Part of a small language model's weights: tied embeddings.
Each number is 200 + 30 x the weight over its row's rms, rounded and kept within 0 to 999. Layers, rows and columns count from 0. The size before them is the row's rms in percent of the matrix's.

# layer 5 MLP gate, 320x128, rms 0.141, rows 37-44, columns 0-63
098,194,217,242,190,189,171,178,193,262,199,170,186,181,213,225,199,192,219,195,257,223,160,235,204,160,208,252,206,211,159,215,214,222,210,191,194,228,204,197,238,203,209,256,178,191,227,137,190,161,239,199,206,221,254,165,209,137,201,197,234,191,265,202,159
084,202,170,210,215,220,224,195,205,206,236,191,250,236,210,218,287,194,209,196,209,189,162,164,238,235,152,225,191,181,216,211,225,241,213,237,260,183,258,227,176,225,176,238,209,210,201,209,236,198,175,209,206,199,184,216,184,197,174,178,257,187,229,226,216
100,228,153,258,190,200,181,177,221,213,202,216,221,195,198,185,208,186,201,213,196,143,198,165,203,193,214,174,139,131,209,191,162,220,202,211,218,147,213,175,160,212,210,199,177,169,155,209,112,215,203,200,171,187,198,156,218,233,214,159,198,224,222,243,190
094,191,213,235,209,183,249,299,261,202,166,197,190,203,180,190,172,169,191,245,228,147,200,175,150,245,237,172,234,207,206,228,187,199,218,181,169,199,211,175,197,153,159,219,183,161,253,179,198,206,217,229,155,246,164,157,225,191,221,188,204,156,227,192,160
095,178,185,248,234,237,170,168,201,212,229,244,281,205,178,178,224,207,223,252,184,191,175,227,231,219,243,176,162,183,245,216,194,231,175,191,245,215,214,239,202,237,168,221,149,134,221,163,189,218,221,222,148,242,218,171,226,200,193,203,230,209,197,239,213
100,246,207,248,173,183,235,203,212,184,166,162,181,117,149,233,245,213,148,189,195,221,195,247,210,153,191,243,240,211,206,253,193,183,251,189,149,180,200,145,214,174,189,216,215,201,203,195,187,224,172,213,234,226,192,233,237,212,226,235,205,258,180,202,221
101,245,182,267,269,305,186,226,205,216,189,210,206,203,158,215,235,179,261,222,220,171,205,226,199,188,236,201,206,221,199,217,182,184,142,209,246,177,228,192,142,207,178,197,201,219,231,180,196,205,179,194,145,172,241,222,181,225,237,172,219,154,184,165,198
094,200,183,245,208,199,162,158,174,195,153,218,164,197,206,188,191,223,187,246,230,234,147,219,160,227,211,187,231,270,203,191,195,232,171,175,218,189,183,160,183,166,199,218,139,174,171,204,164,250,202,205,217,235,229,213,181,197,217,206,230,160,193,221,171
# layer 5 MLP up, 320x128, rms 0.148, rows 37-43, columns 0-63
101,259,196,174,242,226,220,204,176,224,219,113,194,182,222,237,184,231,177,178,176,156,200,178,222,152,215,196,188,204,189,252,195,201,213,205,235,143,209,239,182,158,230,161,216,168,177,213,182,228,188,211,207,234,224,160,226,152,213,182,163,196,212,190,156
087,152,222,197,206,254,242,252,213,160,168,264,147,224,150,183,173,227,154,179,238,147,223,234,240,149,166,216,217,209,231,203,230,147,160,188,214,206,175,192,211,175,188,171,182,199,201,196,174,231,223,233,154,216,208,186,152,213,206,198,199,166,174,153,177
098,243,215,230,227,217,171,240,262,174,194,166,201,154,207,150,207,202,161,249,212,204,167,252,152,156,202,184,223,170,196,167,216,192,154,246,135,202,170,179,185,231,232,177,205,255,231,210,183,219,195,199,211,124,210,197,157,186,190,223,205,183,198,210,169
091,225,172,209,170,233,160,179,153,168,194,186,203,235,161,191,249,253,216,182,212,202,212,199,259,218,214,197,239,201,201,193,219,176,182,185,229,161,220,185,201,226,213,195,204,184,214,209,270,169,164,155,199,134,236,217,162,224,149,181,189,227,215,223,200
094,227,186,129,179,218,207,228,186,223,188,195,179,192,232,213,239,156,172,196,221,239,239,240,142,211,147,197,234,229,172,183,179,227,250,246,197,190,230,152,204,188,241,236,217,215,252,211,147,216,200,234,241,130,240,146,249,229,245,242,246,199,209,171,222
098,249,151,205,210,240,196,204,129,167,211,198,182,185,216,207,192,164,252,150,171,224,210,195,194,189,179,197,179,189,198,160,194,204,176,204,239,218,160,251,185,166,199,184,190,223,218,222,247,191,241,204,187,200,184,183,187,187,188,199,188,219,221,261,200
102,181,176,217,182,153,187,157,142,196,219,166,241,211,242,277,204,234,178,142,221,190,225,172,168,176,216,172,186,228,220,218,179,197,149,207,243,211,228,166,181,172,206,172,168,196,173,193,192,241,197,178,158,214,178,207,164,245,236,215,218,172,195,176,226
# layer 5 MLP down (transposed), 320x128, rms 0.141, rows 37-43, columns 0-63
100,170,229,193,181,245,172,241,224,182,257,257,180,189,195,204,244,231,204,207,178,247,211,178,190,161,235,221,164,193,216,200,176,196,238,179,215,223,179,197,231,235,195,276,180,178,207,169,233,216,203,224,168,201,221,200,168,207,137,225,188,146,210,214,174
091,227,143,224,186,200,201,176,212,196,165,177,269,224,227,192,196,152,184,240,153,168,211,171,233,266,192,186,232,167,244,206,204,269,202,234,202,220,175,199,212,237,209,187,165,194,197,168,231,157,166,188,227,187,150,233,232,197,200,195,188,209,199,277,228
105,131,155,156,170,210,214,203,236,184,217,235,151,229,206,233,172,231,157,158,162,169,248,158,209,239,200,153,211,181,194,222,191,269,183,217,219,189,155,202,181,236,191,201,229,197,212,169,232,209,213,169,172,170,242,203,189,205,161,144,188,234,261,236,178
104,186,149,168,220,194,193,196,193,204,227,251,206,215,176,188,210,186,223,203,171,186,169,249,241,212,181,154,222,238,197,173,214,204,213,197,206,150,192,189,229,195,223,222,206,221,178,198,227,163,123,218,147,259,206,228,227,188,222,194,232,198,160,228,234
097,228,211,226,158,218,191,230,197,163,205,193,194,149,241,181,172,238,223,179,245,190,163,158,193,187,225,189,219,226,159,205,217,173,234,201,197,185,190,197,160,240,162,273,238,143,172,140,216,177,225,214,184,227,177,219,222,138,227,164,176,176,192,211,161
102,188,201,189,192,203,216,193,201,209,212,186,205,153,208,225,206,228,149,248,150,172,185,205,203,214,264,172,182,243,192,185,180,241,214,196,156,172,251,134,175,226,153,233,150,193,258,201,219,182,152,146,190,164,269,270,199,220,190,169,176,193,259,195,184
103,196,198,144,177,225,166,206,244,213,214,227,250,194,145,217,194,185,208,179,219,194,239,219,171,199,193,240,211,224,180,150,175,207,191,176,197,208,244,170,198,149,188,161,146,181,176,163,145,222,174,142,223,191,189,197,185,215,149,128,229,170,232,165,161